Weights of a small GPT-style language model, trained from scratch on English Wikipedia: vocabulary 1024.
Each number is 128 + 24 x the weight over its row's rms, rounded and kept within 0 to 255. Layers, rows and columns count from 0. Numbers have three digits each. The size before them is the row's rms in percent of the matrix's.

# layer 2 MLP up, 384x128, rms 0.352, rows 135-189, columns 0-127
114:161124148115127150149123109092151135109151126132129184097106141109136144190138171176111118134154131103062112147141174130132144092151104113157117138100127121161122131103162127149079131124115102139082115141118131166121103094165151122150137127122142087107125117163120118118127181065124146120121097133136105149154141172113124124159142099139141128114124145091103138168107133111142126172118
093:151141147137113100133151139122100094126142125123149141082156100144080106106141076140115123080119121136148095174150157124132102118154144086131146147138146117089111109157133127111142150162115147154128089139141062136149140105169143090100108167110136145148105116156141087136160115136138102108135155120151089190166107134118183137185128151101123099129112128145115131109130140128130139115132
102:116181130138100110145094164102125140209128161093098161116146130130100129116161138144128099100113112090115138108141123114128129147111118136125154093099096113149118147110160134151109131179138110152139117103126154126141115090153158155163152118137109117134080138164164118139129147127127154101121101111130082126159125150125113087114071124143119164103167103098115129106144117141144070131099
097:137125161134141111097113139127092159151177133117111115083097150128098174152100133124120143117109135110136121143101144131151094164142126192113141172157144146100127113136096117129099119170117126168137141144154118115102090103133074098112129098129133112136124163105126129124130117166149121155148160149150122118140152185130135103141075095182177116127102122155079095128122116116146141113116
099:109123117143092119145124167106153162154115131090151129141154094105195098131164109145100133147140109144109111128089119112140084165164116129109129134133137156156149169120096142097155148136094126111147148167147124134086140095154110136098129084156122120121136128133130141175084102147121145113106137101051123127120104169097150108128105145142152141154140132126150123150174111096128136123092
101:122123107172117135086113134138137140103129132168147117145133172148136090136093164119112110120113100060106168146158138083105100149130147111110145081148145117146090123152100107091126114162127106124119115131145113152126143131130121074144097127105094169180146110123173115148106120132130145103116129162129188112114121137122147130144114156174130105135137113137114149157109113133150195118152
095:140140136159096143113086131161092161118110106113140109096111103107153173118096121091132185139163144145131118105137110134159161170158091117118143108127154150135161154116117131144156126173111080106095157104140110159119148127149110158122084123092128120122079128086119125147122144125078136137177120146131107127143139128109135117113091153155168131082144138150119109149127121162150122148176
108:118135159087076156143101098097101140117149109139129113130135162141149169150139119118140151131155136142144125094156145137133112148134074085098095117153114138113096085134138128154138152125129080174086134108155093129114134131171116158143100113107122135096151109163100147127160077120158176134143081125118141148121138126150134139104141162090160165167132113119117161145146119130122151175130
108:124157141119160143142150121119136097166146111107114112162138093099144126126127132121091114099120097102133147138097154127102113168147114120151080155131148095131107114131121151097103165165094145137134104094110161092119101141123119134129087142140143111142106068098104150103163120153118109137166133106163116152115105123161153161158092128082125149107150106124175108128094174114128179142167
100:136108153081121145080132120114163148146135173128110086119077120123127125158137153101138115131130107144157109150137108094161146134144070146139112098105142149098126078103122143127132113149145109135114083119150170147093124096150106140136117078149125079141119148119145106105144154136122149155132147142117138121127150126109147151099190140142147125120130166104105138160156093117187078157143
090:156121148153143120119075111135116157160117100120139156096123146131090154114138126138080093116158163153149119094153123143156153112150089139104122166123142114117146127139139166093150112109087101121119072127158111129091124126141138108104093116114107146119140106123171103121129140151138067158178090136190126106097118160090141125163145135118133128079145112117117118119165117102114111148124
104:140146132135169162136150104086121177147088143098107179088148113078118110157123092169114118151118127144154118163147171129147107104157122136104110164164137117112148123106145134146106177136091123107139123131126099121127134113123156118106129096181162115117155133137144148124135115113083179155124140131048149120169135126142142132115120123076104131107157106117142120148112129139123124143152
094:171123111094144118176190135193133138133101116160184124134108104148109121102121151169157152142139141126130113091115138117120143141123123137124099133149110103130139114145092145131153152114097168130148139126122134166149091148102119128144132115088147138100101118088129150080075124135146140123120137143105122130160148133157174132150115110163099110097130149147149115180134128137072129095089
093:156118133090130158119135169157118138125142132085129134130087157154121111130105161094116123153137134116141071132114144110103106132100107147172123095120128120125138123135097097135095175098145101145114129107166102082116153137138109138150141175165144136097076101125124168134110141073107169117138139140166145153130176109084138161147125143141113139130103129149060118158104139146128128110130
100:125083127095129091169163133166137158102114156123087146138065133137114171135123195124119124103137158140093101130150138138124139142144094127135115122142103143142109141100121153178122126106137134138154102108159129144138125152072086144181096149133110128131104132096110123117130101167139166098086113125146138139142138167118102129071114112162135136101110139147144147165132104143098130159141
096:083092181113103118130121155111127118160109123138080088153083131133141089158116168109116101071149121127165148086113146105113114139164126176128130159137141105069123135150144123109128117115127148125149138140141133112121085122132152146124114126178184125123100145112159145081137125102098101135129142114147114160135162149109127148130123140135166108160172109094129160108131143124157121125085
105:107113118107147155141124169151110097139102138127112138129107105158152140114143106141130123089110143154120149115118120153163144130129118130146096116124102148144132154141155114115143087119092170173147099074101145130143147135099167145102125126108132147115130087100127095124127168097149118120152138116134138180122168145139135130127120077161170151148143105119165197141140145066157081148093
094:110148097130131106080126098106134155131123116067127134101127122105161102093152125159126171077140166118135141089101158147089105133112098089132125112142143128177124110095179153088106120167140132103128137130124150088095114146114090134112150133121151122152137105127123118150122126176107142149141114157126125117162113149150108131141135162113100112113165156190100096105116159150156121139157
098:152124141090146108154109121170122187082119125109138082132108103132133114122127153087094147082104151149154158079115133145139128138124127136158127137138118099120137127104201153126116151125102147176161124123165124135131096123128151147143158136105078131103153105125156129104090154123117144096145149064166108149150113152119144156117148102149078122131107142117122128139159109118137105117159
096:130134133106170172122131176131105117112154141080175152152133133108151099121119127114086110158118100095157147101099102108132145185132132148145118150149104065146109138135123108135161142122144121123109080149132118108136151129140134110124175084168146162129132165101169084137095060159106117120160133136105162134148141135129135111112094109153137150103134108100118114121128115133102134160116
098:142106140155152189101124101127110127105127103146089117113122115108140101121119125148114113126094161156178058099120149143143075137118131097112121101155130142132145132116086142140139124076161091126102123121140145124110093141127119129176095122173171128102131145156116176109073107125174165101133131148115125087140145137160139103125155131102116131159141106139150122138103135134142093132158
111:162172110126124118120089136138137132115113119126113093170155121123139143118184104109106155126110117163102121089180159102168153112166126138121125110087116106112091128144135130065173134087119172118121140117145111127122119096112138138123148152116132132121118129134114117111097155082114142084129165121146117142102151119148138115164134115103096144148061119143150180131151154086141091145141
106:154137164130140082144165103141121123132135139166114159069144108126163142124126144121133146157116123133143080163171144099168082107125109124108128093136139133135201136101121169137146097105137125121091163122089136110125124128133084098140097122160126101108081137120144143117130064123138093087162138138136131107165117131127120133121105070116104120124078135129124109157123115120129152134135
111:165129102139137138122131139106135115142158146140147140096122181121144105086148157128133143127130138078158100091109129125139104089107130159098080155099142144075129143195152122160108103117125159170081107090095137119104112128084109115126103120112125135099155093084159117136127138098142114105132156125133138125177151115122139123108096113160160149112110087147106142121135118082136134111101
103:071131128101153143124098139112114117153165128129086131118121090125136134125116099107129140111094155121107123162135133088129151160170108117114082128111191142130156122155150142119126107051113159139159112133146142093066113159096129162132137117147120140124101106146139133147165169107095168131117185137107108164110136138117155129103137102133136124148108160131142103155115118095145141160117
091:162148126137154109092131145143153146094127094141113119102085182135104145131125130093076092139105138151128119110137113076143132119172119153145161143132191155093111138151155164149144151149149122120136120138128113110126119112127136132110119129145092139118131142152113116125093170107131140104142103109124122165139122129120087143177098090164041137114107089159131135132098089133147124118144
099:124122138148149161165124128141130156178092106164146114102106147099144131148113158101136136098149161108170091114105130127155087125142090095096118131118107103085074171105162150163116106146132130176109141074153151137102093132123141139135114116156105147106153099110127109086107145099114121104093139130099129151122116116122098103136174132127173137170148145120117131132156102130149142150100
110:134133099151117189171104155089129107142150117160166135122114120174094123145165120167125111144139118150102119118134159121091142141139136148138071121165095108108143125153131187098116164100131162088157082139166091144119105161143118099119107118152126146091154149126101141138125141111110130110151149111150097121179144126112087102155137103116152126131109119148146141146125145127136122128072
097:149085124103116099124138111171149098148111084145164135135119133128172125126140086124123109109189152109111126106118131079119093110155114145144164145151146102146126145111198160143147147117119101128118137081112109163183107099117148117140080104097136132093123121130171125143090163085102145137128108143129117122131150125143129159176113147159138153123140136122112120067130137109121135109119
100:119145127143116125126157138078097124099109100108138168133124154140108094148105160088112093142157093122094157146126125135098142154149119131143122085118175093134104105124170116134135119121110092130154122122165127157106157128091110142155157166178144146132124117080122078163125117142085144183145176109151119141171154095125167128119120121158144119143129116125149110146103103160159107139140
109:139162170103136112162119150156129092089126103127130116160127153119121164150109162142124140140130146116143143150119147091156095104124149127102153087082143111126100128118104175158098133090122107137116078107148088140176139098158089104160142116134124157109099113102135095093129118143087134146151117137157103120123145118100123150113121090165151070126145125125118134128151074177141122103134
090:136137109089123156121155160126086096134134118118109119141105124104093090144136142159100146124085135109098068124105161162138139139113090108120127157142128105101093128119120119120144194104107120145124141147154161151131079162123154131155110131132122164102109145153102140120155136124127120124097137090154151152105133108171170076120132145101126128151093104151120088132133086132170089168132
094:113169114169139132159108173095094128109124133117117121068105165140161144186127141122121127145118134142105148134151130099158153133132105129125100116123106132096095154116108161082077132167103165067107157146110153112133143123144150094139117130142117082127103123131112121107107117101116140131109151102132141120123091133117125114133146069116099123160082119115137145173133059111134119120121
100:157115164119142103086148152158100150117114122126092137144139113135117111174122159152140140144159106099099141114096140126095161143132078170112082123107075121098117116166179134111104094083127092128117128125124074121154141086110132122170132106126165123108120117110120114134119133112145106146125107133120152124115101127173179127124148149139136120160143096161112170140180170129147136114139
103:127135127143149164149141096139138192127099150106120166134165115149145112135145123121122129106117087156083117123161082142132091180118100124141135136156143105155127164127132122098143128104103139116143166136195068155092178131124127134113089131087130148136125106097148138122166138119135157168126102170127113154126129157106100144176170133138132132143136167115123159147106113103119135117135
101:106157185072088180153121159109159129131165138142095109130111178111097123129107105123128131157134123139132144142148110142150173171136114088156146126111139099116107129141104125133095125103139115189091136107132156136101112159147137110125129150126105145126101142157133102112161139089100114128088123102132126145156086131132083111158114154140144119167131151173111123120158121166149131079134
098:144134157148160146110128147129124093139094122118118129132153128125110101152126114149121148139129133176110088125106152101128084165119124130119083132122113145128105153126144144124189133137157139154101109163143161135120149101104097162140112115103133069072119125193123116126158157150198152120147102147112154087148153126154152152156106130129107110159103146107165130161104165122128099122143
095:157120133096108127125143133135119089146162132084123135156103120131100114151121082102140116136138157083141105093098157136108144126090175126140141109104118141139054175133161105129091152144139132143080145145096108121148116128158123110125145130136139157122156084130148099139081162152114157138081162094155138109162125135103131136146103161136142162136117164141142078103151161107135114124117
099:135126122129101112133132136169148103197134130100137131133162119151092161136076127159151157141136100139098112109148120108116122125109124104164116162156110118187114183183107125121177088116070102149106146167113110127127162115150148115129097119112105139140136112135086137147148113075093125100123095123131133127131129162101129126180099115130137145151130163131161153118099115113120137123138
091:100122142125160128133115126125185142155126125085132160136141086154124149117128124137064131114115131149089152130104110141087153108122111154119117110136100104153100131112187154104152184169126082124141114095121157155104086111175121111159151085114162081120099127112129142122115114098151100130106149090115135083106165140148116148148108131133109127139159136135150127132157129106164116108103
099:121104126149157108125122102150129111111120134094143122099160085096084153152105096123103157102117145134074110111125142153151094150130121110170105149131117129143122128124126135119154122152081123098145177152078165136156142157117141117099096108108138134153134108151106166124123178094154154149141129131131130151148120136127117148156102130159146159126083142148134108170139137056095127077156
095:131165102096128090133119086145146144147138117103134122141134138116111118088114117121115135117122132134098124117109133099154110143091096106125144156131142163103120090151124124117150132124119144105140121079110126085155084173131119089126168139181085166150125151116123158123135139132125133091151133158123129113183148132138094143195099105107078160155139186164177139097120125132122120112144
089:127130152119129113090089158156157138134105131152187143171146110111113144131146171165143113129113079107122127088130166132145120111125095136169088107149145152143100197152140117140138106127101109159122104160126078112108125128160138118123090116114159105141126112124100118152103087127086121117141103080099164137133142138136154142090135130112126108143149117114130133102147179091171146113117
106:082137164111126149160139144131073122121112114139148128134141165141102098127156120096132153184143173151109074151138126091121138123134153156144100118134145129097085104106168176087158150118108121152114134115099176104118111117160123112102194145130169124184111096119124110120116149169127158128138147110163090142152132103144129168149117119137136146148111114143129103132137132157126118133148
103:115102158077158104147128120081122119179161126131123098130112137141120120181131148118076137118129128098161154094096129089153133104100108096163132124141130103131109143172102124123139108109104206159115144162163130109126117148152110103112150126123089133148134106110158139107123164073124119087125107117134146108177120168113123112143124142106155128079094123146141098133121140117106124116136
092:139126146164136121102105162125155128181120115091143134114131114114188146138127076144157121121099117118114104134117130122164124151099145109098143129132107122078142124155136104154113111108164151132134124129135161135126131093146131172130104127149129093148109137120160089124144128184140116122097116117138104092173117091088119125173109057173132123083078102116142128120137081103121142135127
105:141112169118148118111154113159135106196117118168173134091127161165120095094158135124119168175156199108159101130133145102130117130133146118122130100135152098118114112140180127162127113099152135112170109150108141151121101114128104127147139154147153199161152122140136126177140096116160127091137096102133103112165132119136107115151119104150132125129102140147117130157133102133123148131142
094:097109160159181112135117148110121132124171132124110159111135109126135116133165142122112090101104155088082165084105102140120126138155137115106102173126141124134121117167136104102143124120104143128113150152162087125121151103129108102075117153125161158155122091086125120138115143145148138135144154125159143119145078182157133077128127153117134141108109109124103148168126082128186145100134
096:136113150121151144116090155117091115124136138163151155071130112128128133161093161113149109119156098148149104098095135095086099102154151148190124125134150113139100137188145134170126107098119101158124143117148135110139127151115138098107119122147148110179109090107143116150139125162117091159152096140185109150138112176145132126149113106163152133100136107135124168111107137161138138109152
105:090111103099121125151129143110126130109077156080139137137126119107102090147123113166109080090125162126087115118136124161118121134149144139114140141088144124119100174109152139098086082117101142149125128098130150132096205109110130086118155106144115122135144115110150095173051127100098135139168145105177098131160143133155123102122125117124137129096125121149143142139143118136137134124137
097:086107155089152148083140141150118134086117134187145143160151139138126172110143151114149146152093095091124103150159112080149099153113129105090146116113154088102132111110120147144100148137143133170118093121134118146090144141128152131121127094119126165146152170128082124107145087140097133111087135116123096116118105095118140138141123146149126177107135104126130140148167126153077144166117
109:106086083096111148128158122135109153117126112110117101109111099129133128127147162149089166136169168148118094111127138111133178148161127151150118108127148152131081133135091151113203116114119144143137112176116102159105152104162175124127127104143123118168115123130131102170095102145151136123127175152163149124166095141109173130143121122138107135106155105117131109135167145085128152115122
104:148132142103151109122130094117106135169100133131140150122135096159087140155123148132113102124121129112131123159149133155187186135153113115142134115107110109163139117116144155115123112107071117121090125144126131049130138130145139114119128114102159120138132174099103128149116145096170165112146117112130076121110104129130142179181170139099124095098119135123113127111202142109124130100128
102:094107112143137139120098086122158137112121163134149125110103129156098094157152131131153144109113137141123123119160115138134137159154071119120169108134094154184121090111148133110099138107133135139102152144124132126158147146168096169113104111142122135131142149080087099137166130088156149103107145154182086119138125131097102128155112103148117104118145144161118119170132132073127109125067
097:097121099132150110113131184124121148131150101147079144125148138161146119104162128122118094098123069148187145130157106089126109121144089134147126109114149120149117115136184148144151149167111129112136118179147119089134125140159115104167152147141086115147133130125131099104118131123094076097115128134155158148153162111086121090127127119166130157117126140119101167108171148085134125136127
# layer 2 MLP down (transposed), 384x128, rms 0.208, rows 135-188, columns 0-127
118:176117182128139137134142103103070122136124146168148116136115102112142161132112136139122112132138116148130104147145149117142127102134115112075128120083131105137114130136126103148082129086144101128093084169100108198090115176151135153135104096122127134138181109105107095142182127122129124108086134139160159131154143155117112128158112129153128159140097105127111109151120119142131099180142
096:126114162141152100124125148109128132114117162095084121150125143128163140141152116130102122092153120150139124086127099095139126174145100106172107120104140165086103127065110166150137123108064104117132106170146104161163114145125104118132100158133119179136166092133142139123116121125123125106147128146120100127117127158120147117095129152131149107166166186170148106115164097108113122134156
098:155180089133114112158103096162124123127134095091144161117126158140130117153094128118175167098120169141121106120152113128119086144131159125096148068118114120081134059094130127126090157141149140088121126129157115148133115087107095157174152110090141150147130136156136142146162102139118104103143149145152141119149143172136127138119105108148126096128127111112129083147161147146109129133108
112:189148139151114106163121116124081101131143136127094157125106138097164129106129116123093130138139134124137185137105107135169100167122127121114144132116108091143174123128073118130164143180126135128112172105133147100096121087133108116144145092127117152132075138121118090114143137158173144117111164127133080145098145141111130130120122129165141098115138133130144165182103126099080144150113
096:072132141130147123114172140151112154119147160140144169111140086196176144169133075149077120129097150137103169114141105123109136106167136142105128127086145111135146108177131128099134113064156121123107156113133107115142119158136122159124171104161141126139137115112114099116133130151141135112089115112080135090163094130118157095102135127108147131119126141153147125156116126108120137152108
102:184149094118090128141117140102149151090147138117159119135124143140100126160157093097101129104136068109113142133120130118133064116124142148112132096138143107125129155135126171150089102115082100150078158123111170150118109179139126105202148113133083145128111134074155149111142152141123125121139123131140125122146099129152130097118148128145157106115164130110143147112129154118151171141104
094:130132109157149139123109157149145111101117131087127077103148170135130120134117121106160120134131152148118129111143117146113119104119152103150119105103128110121174129135104198127133109085147187123088107155112133115118111103132165144166098135142106136124073120095134158133123112141094105122092104148112143087137150138134147117141121147091125096087199181107102134153129144126166151158148
093:141137139160161125162150132112158123141153107146098092109129137073138155128120111142123107112129136135140075211190146149129171114143139098103107174097104119149132097122118126153130102119168156136129128155141116141111126123081139117104159152090059129114171117129090141128115112124109153150123089096152116100129146152147149115065143100123129132143127103133132139125132112125130102132125
113:149142157111162112157116176104128179160113149129164119125120120125122104157109135106138097137135122102197123066159149132141124119121110114179129125157137121128138156107109121126151113096108122134142140135154108085127136176126113122107138180159115144114160122103138152135110064152099115155142151125079131106135139121102072130179099138150137084113126124107150099130105093119105115129135
089:157123087100115144156148130098127111121099087166142111181150166129109133157146128110169151090105124112141130205083100173148092110130180128128134144112094133137078177120127141141117133103112112142138143148110101101139095153127164082141137097138128166104104065152150132128132142136121110118145109109113112096134122161148127143140127132121162101148126146114111121125118140129129160090129
085:124139110111102174130128168099133110142136097124118114158115056098136130106097106100136174179115124140090070180115156136116125148130121147115087130114154130116142103126121120109142148148139149148099108126133106104122111126146139100179141119131175114147108094119142181167137108106145130167112138112100117144133121109134110153147144155113148161123138122111151066147138152147110110170085
095:133175123113135133112078131117115175147153090102163136130169159144109102113120075118097113114086147155084145140140145138157102140134124146091128132126118130082180119142138171134108148130142137136175083102166149115158149117102134114141102120108145140100121141135123147099125142128120146152151121136092161123117103112109112131151087132053120167091104139171127129141117129139124136116176
091:138109117131128136072169119109156139154129072108162156123182122113071120130118135133113133142111107112138134099109127108120165076111128155179125111148125147106127143122109099125190111128131161155135111137153126143104144125158124165133157116161084137113102126146149115093128111090111125147141125117100144136175117155147151118108138125143089162078067142131130110112150157130098140174131
085:163088121149126111135152078097101137099116157115139124133143141150110141145156119119136128147153138127166173119137162128110199150097095160165123136097157150112101137140107115123080110131136110121129143113119132088128118125166115152141150171121108163141121123089097146167111128152136139110164124089123134130106125101143128111116122150081123113064171106124151187143097117137099129085116
096:146165136125075152128113134133073101088123107125144139132148119139122068152141064140129135103115138095128160087094136114115127143153127123089131145138122088111120143165148131129155164108108114162138144127146115127072141120138135128090095125141120104181169108115139110148136098140127142149166122139196118138144111144135158135160148093103178088122093153105114111119126142138156133147133
097:100115140138115127113148152158105115107130120157036101125123148161113116137114143106112084116105153152136148119123142147109158089159107149164094150167169114126146119116163103108117100125107134147129101150080103152111131093135133151107151160150144120147156087099125145119156095125107141175170116108106124180158188112137139134130138131101124114146139126133148165116134132112128148114079
114:132133133104141089091109143151102091123121164119118153118105130136139152144188119096131123137082121129135145125086132130143142134130143134116080107100131114127134142220121140108163133109105163166102158107092111179129136139137125124114151113117118084141111122128115097134116161119183151082115122143171152130114160106157112143130115122068135153156118125147135139166143130102146113082123
089:105160101145130134115106114134137091143137151118140116150149139071118123095089159169159146129115132102099152098121121157119073071119161154135153082119166144108171149100089162122146122171151113090123130153104151120129110167101162135116123162081150113129136143120088124169129110107167126127138161150119133145100105135166114106166147143109138121159099110147118102110120130113150109140113
093:118095118149179133134094136112124141119168124135111070124114128116138149106134130119076111119118121155116132166113107138065149171160124121122131169121134125142113119117138111164091125173152155113121106122131126122127123100154143143074187131078155135132128137178151123103108128144148160166110131127158134139161094133156164109120125099099097114151125110116126063112119110124122116176159
093:117102103154149122100130107117088051157157168134146125108108123109116124121150160110132127093128123161112125135101111156112086137106133108091146151089126111109155162137134121177131101116143127143155136105173143153097139096102094136106131102139120191132167130127148160132159126132142136155168127135130129134161141202150129107159140104136114107120134123104093097117138111142120111160078
107:101097131119090105156114114114150128080102119120119121118152114121127145139110118199122128101092108159108119071128072118160102129118098172121132116185129162162130100104136158170160141161170069141120117102142132159102114111146143157089130155150087117111131134164134179152134136143152132124154127131135125146113101123119153084136116128127121144097118168128112128124144103159116149129132
111:129121118121120107125091117169131131179122146108113128079154165102115162120105129118116141152156118118148120135097119147153122137096129155093105068135123167150130146122137169163132151142111122121090150131165096138117131139121099140081159167133096144146104109125125116129121165168113134143170149093174089134083111152117114089136093104101113133141159092116139112115141098124148196144121
094:143072112147121144134098163119134100144151138130119099116170135167111094123134123116117097114093117145149132146138124127135148145152131117162107128121171128118103156135107113170084108218096130137119140102158116127106134135099144161092148139137046121190139095111107142152118174119098089129129178132138131132132138116124151129128163128117087139129126081114126126140101124137147136131131
112:136154096101123121145127150158130093133103123085176097152118124153140123145150162166167125090062138106138122133113109157139098128127144123108176143080132091120104112203136099157140164154109145138088126117134093110072115078105141133146112089113117128151143145103146119147117089139170124109111128162123122150154130099138143115140124147134096142126119144136109153150136161149142121097138
102:121136128108125147118149126141132124144100128149126132171129116153149143136126087155159132142136091108120075145108123168138145097153101144118106123127154120129152143144114123141153123133129136170137154111137111160155160095124125125123123131122146107094170140113125130135112126086068083117106104122063162157137126142136101090161121170103117147142144178134108159129071156144112105110041
092:120119134160171145132144140098152096145080117132141158118136153114156115153151119101084136115147091123151167116112076117110145106148071105121154134120148096129101143126152126104134116118158122115175120149130120112138134105172131134122100104142155193125124145152117127149147144090123143171163105090156120159097106187149115111102109108157122120112096093122151128136083115163123129128083
136:108135168120147160145109131145115152116126090150106128104076156130112127155115135108110142118121167109141108120111142128143086127136133125081136134159139117126114125153130140134141143085125137148115099101100110158107116160137134115157092117146107140116198091088112109108087116082128164087167171143169084099143120093118125127147160165178159149137140147145118130135144126153116095107177
110:145127083156162133168149134125168122131134124143136112120144115154139175116129143104138102138108133171141143074134128138099144099096114109123099107181181139096128119112160122124119125149107158127158131129117149133113136096094106090121144084112100124105160130083115124112150133139108102105177124115138092100138145121136148176131080147151099130137135151111125110176170130097157119172079
094:112118097108174115126145109144128114141105146136098171086111167132111165136147142147153131092152166138144140147082145124137104121127134095140134122104176111150101130075103101087132135134155142149131143131093158164135091127160127159079150153100104144097123141166115059150096129116129127109118116160123141136148126106114127135135107162125155147112157108124138133068164154094157122097119
099:111104130110122183101133069107081127092127119133130102100122166107131135149098102055147106125121109131123124176126168108097149143130119107093136144094125109106084124105117106104151140129088158123158153201137155135118155130106151126125150146120171156127158106150151126144125127136109133145141138125113146101169172131148132102097152159119163107142113136116095141145102146110120151159140
114:094136114157157127131108115122145090077147158094098128132141129109121155192117124157129162136153151152113187096122104112155157096104092114134124126121113106108116118147118140134118138117117129140128116137176117098148123090117131119134175123146122126122135100112126109080114167107130096136151100122139154103206160103106170148100146144126119103087152139102104138140117128152138111122195
088:149160136139150091124163114147128145114079128121119151124152140130130141133161107141137135145076118105119154144102113138146145107136138138131185121149135127143142091073130092091109086097129126111099117092109107124158157143161119170103126161105141141104127138108116115112096111160157118164152134156093097153141081153148108134127149133148146099112150083175084138100152138176103157093133
091:110116153157161146101132111129143147163105146134163119127175201083136154138132169132135143109159108083114119139144158105145125113099108134117132120119132167100118114108106101112133086112129111114074100133116144108137122159123095116132088160137106151133180110151119129126140163135101104130146104122096157086153149117068108142171119102126126099169113140154141137170117123120151165127098
094:132133149147126130130147110173134113115124141149115127107147201152107128185120116116130121134107146126054089106121152093127104147102152133173127178158082118147117100091149129113118120124139083080127119101154122163128160103119098120127108108136081147126177148124129112158106114134119163106165118123113134102101149075138122128125116124104159160144153179152116121144135132124153133113119
105:106118137151119196131156141115094156159107111114141101120157135118125139100115079091127150148081125110107086105138107143120156131153125125118102152127142108152110144086097135115134128132139108087141142127133177131112128155126119124117111103166109130176068130136142115104126131129149159117108142172173139074156103183124150145124110122108140134166101116121174137109136140075119172143147
101:099131147116131145117092170116130113119110184148099161114124157149124125122105124118123112090119122131122175082139085157151137177133107143169136132116122123136133145125117112154129100137145117082126148150132133139118143118118136170122115139116130099095107178137091169127139158136137147191062096127161099113092064130131169094138089170125115128113136116118120123147104156150112145157112
096:113133133157117077135104125116162131135087083117143145134140147137077127139112128147141131122146103161146161109130086114116119139128124134126139178105112151112127125160068131119132145179128077129152113120138140140117123101120099162090152141139106081117120127136145114143099136174109148129136131151096126146085098146152140087184168118097149177120159141097116096154137102131118128186145
091:148130092153133180132140101148127135108123161118121164145138102105155133120116118132121101092130144149107148211133145152149118121097152097120143118105142093110118128151116118115163113173113137095102116114138153130109096111094143076103138119133125158109110111144127176109139105147132155174104129113124099125127097189070145110088151141120135171096172130154148113137117117148142146089125
107:115101137153111099140097145141110120160131106116103147142088122135111148128102152158162115114082122135098084147088180114118108174127142118145150139154122134169135153154129151173074138121107167116098141119144085168126117136160094146117102111154111145123128131145180139156132159104103103132120116087089113132142156152128143129073170091103101124130162108119158122105098122160137118134130
081:133117134111142117120113110144101098148086144191090141147163131139148121099137129149135116119127103086112141134150110150158102110130181121120112069119132104087108092138180114132113121109151118107136149129128173137128116155106143148144136183106122178117096138154167115126135098169114141167098185115132116099090108085141105138125125120106168139113121125128100152148162119121161103156129
101:131099116141142144134113176118107086105119110114133111154118146141140152112157096124147147166130143088127093144148137108126123117092131071130173122101137086138123112127126133146146158168126121122134181171126143126119104167086167108162128113123133127146122141203100108139146117108136105146138142136156117129159124110082126140106121097065094130155074132152140154090158120112134166116122
093:113176107116120139143116124130136128137115138134122149136103132107164132125132147137111121116157136152102124109154120141093107099097133168128064098144117147128188134134093120092100148112158154111170123126105114109139113125140102107135208101159125144074124126135140147124138151130105132155150150098147134090123086095104115096133129112140121121139189137105173181127160168099106092147125
090:120115167160108137083110128129150108130119105104149119129121145118119143171130116178152132132113152127162167140122158141129114128163117092180104114174143132124177114126117137150108103109125117089135111126103080122133105096141105122101122131128169147149133122112117100166106122147100143066145150136195153110126093125088125168117175104144100102096135132138125139157107132097136181100116
122:118120206137111122134111056127153143133137105158146139106153156117132113152106126108116128161123083141138132098135150123181093146124094119087114095132123156185117126118156137100139091136091120093151125131126124134120107114115100099100131123159128122155119109111119137139111163140097103168183156171145114113149155138131125147172121106166159081128101150130101130130153130114090134144135
109:099093122105193163140155128141139123097122135117135140118119161132080127136112153183152120114165093132124114124106112158138132140166154133133108091120113122104128093118135124081119128120153086113072140192150113101129140114121142082115111148133145088120114127141106153167135141146114154191133131118167121137095134135091120082102087153143137126111160134137124159144128173115147146154118
084:128148105116139140122126090116164108131084133165156160121138102123110102126136118152114119164132160100135093149129139135150127137129121104156169149114114197104135117110144114143083152155147167148091140112113171110085119110096139133115175163113140124107148127120082144164122097179124146122132096132118126118129112074143130104126079126122143110103139171138122101162082105120145171158105
107:091129136091158126108141160098128148148098137159144131116115115133098101135145146145149122143147133138153206143162120148134143145135069114111114122145151122134099113123124103121189118101155133100113144102120131119066148126097114120133156167144135172127153121104099124115099151127116084154098103140151143137169135104146138134125122110171089086119097177153129122139066143133109111146108
102:141127104165128099173117089116105130148134146117131156147111126130134126165092100138113139166121109143108116104122170125141161084089092123145128119140101116108134134151117100120119154173117091103160113126160150149111115151143115126149076151114141098110138120151125107153149131142155143115139136099104166118081170080147147101108126132133139170143117079168136134092147142112154068146186
098:154099161135157075121133151112143135145126117135115101084128142142150111120074153159088094109159107149099124056151111153139131102119112103142112154139150093155175123173125093154141085144105173120065140125128125124156132127137133192082111138097129127136121115118125147108096111138104159137151140125101108146125138134118148127142166140165131144113136098097113161126137139141143127157104
108:147194144107120126145138123108130098185156154112153124114080116123118121114109097076129121162109125130119159121119146115105161135135122138105164123144108121092087103134152152094143114128127169186117110149107139132117112108083132111101158129099133105098153135163082163171166112122122167149106144080134134117143107164159114133125117114090103132140112129153139146162127138082162144146139
088:160161090126157139126137169113143107122142153086138119166138085148119133142111126155094092082160150154128166108117136146082148139102115134131118128131092116150135171140155116162146157089148134121192077098119122081159087113127139155148105115148129112146105123102123118118110140098174105119126080142115102157140137132123125139090159128072118112147129142131118101164145153147113152134116
118:141119146149105093145136105126128147080091106136137121148134121110145124084145126100116138111171136143106169116137110091060128163154175161133139173136152117140111109081098140113157141103078146108172121108114113114158172080127105115137119126170107152145133097135126133132181107098131104101145109114137110144126130121152115102153168118178128155106096127142145129144154110136112144169138
105:176154141143160103132132107119082122122146139128112116133107158105147122129153122118161129119124108134170140151101127107134161128146184134130149127136153093185160138093139096097159122142127131152059121109167149129075107112137136115124113106087133141123130101118135144143130155165134135129096131144056134128092113137105174137107151126122087086168098148146098120138108089136117167128127
094:108155132192136135157144127131139183139154161100143130129174100123112140099109160120151164110129138136107125149127119083095099140134140142096134168114169125142120120083127113099122131161125118146126113153137143194102121126155109109178112118109128089119107116084120159116136077141120102139100124098157092109181127157118099114149140118162076117132152134119097110110139101123147121163133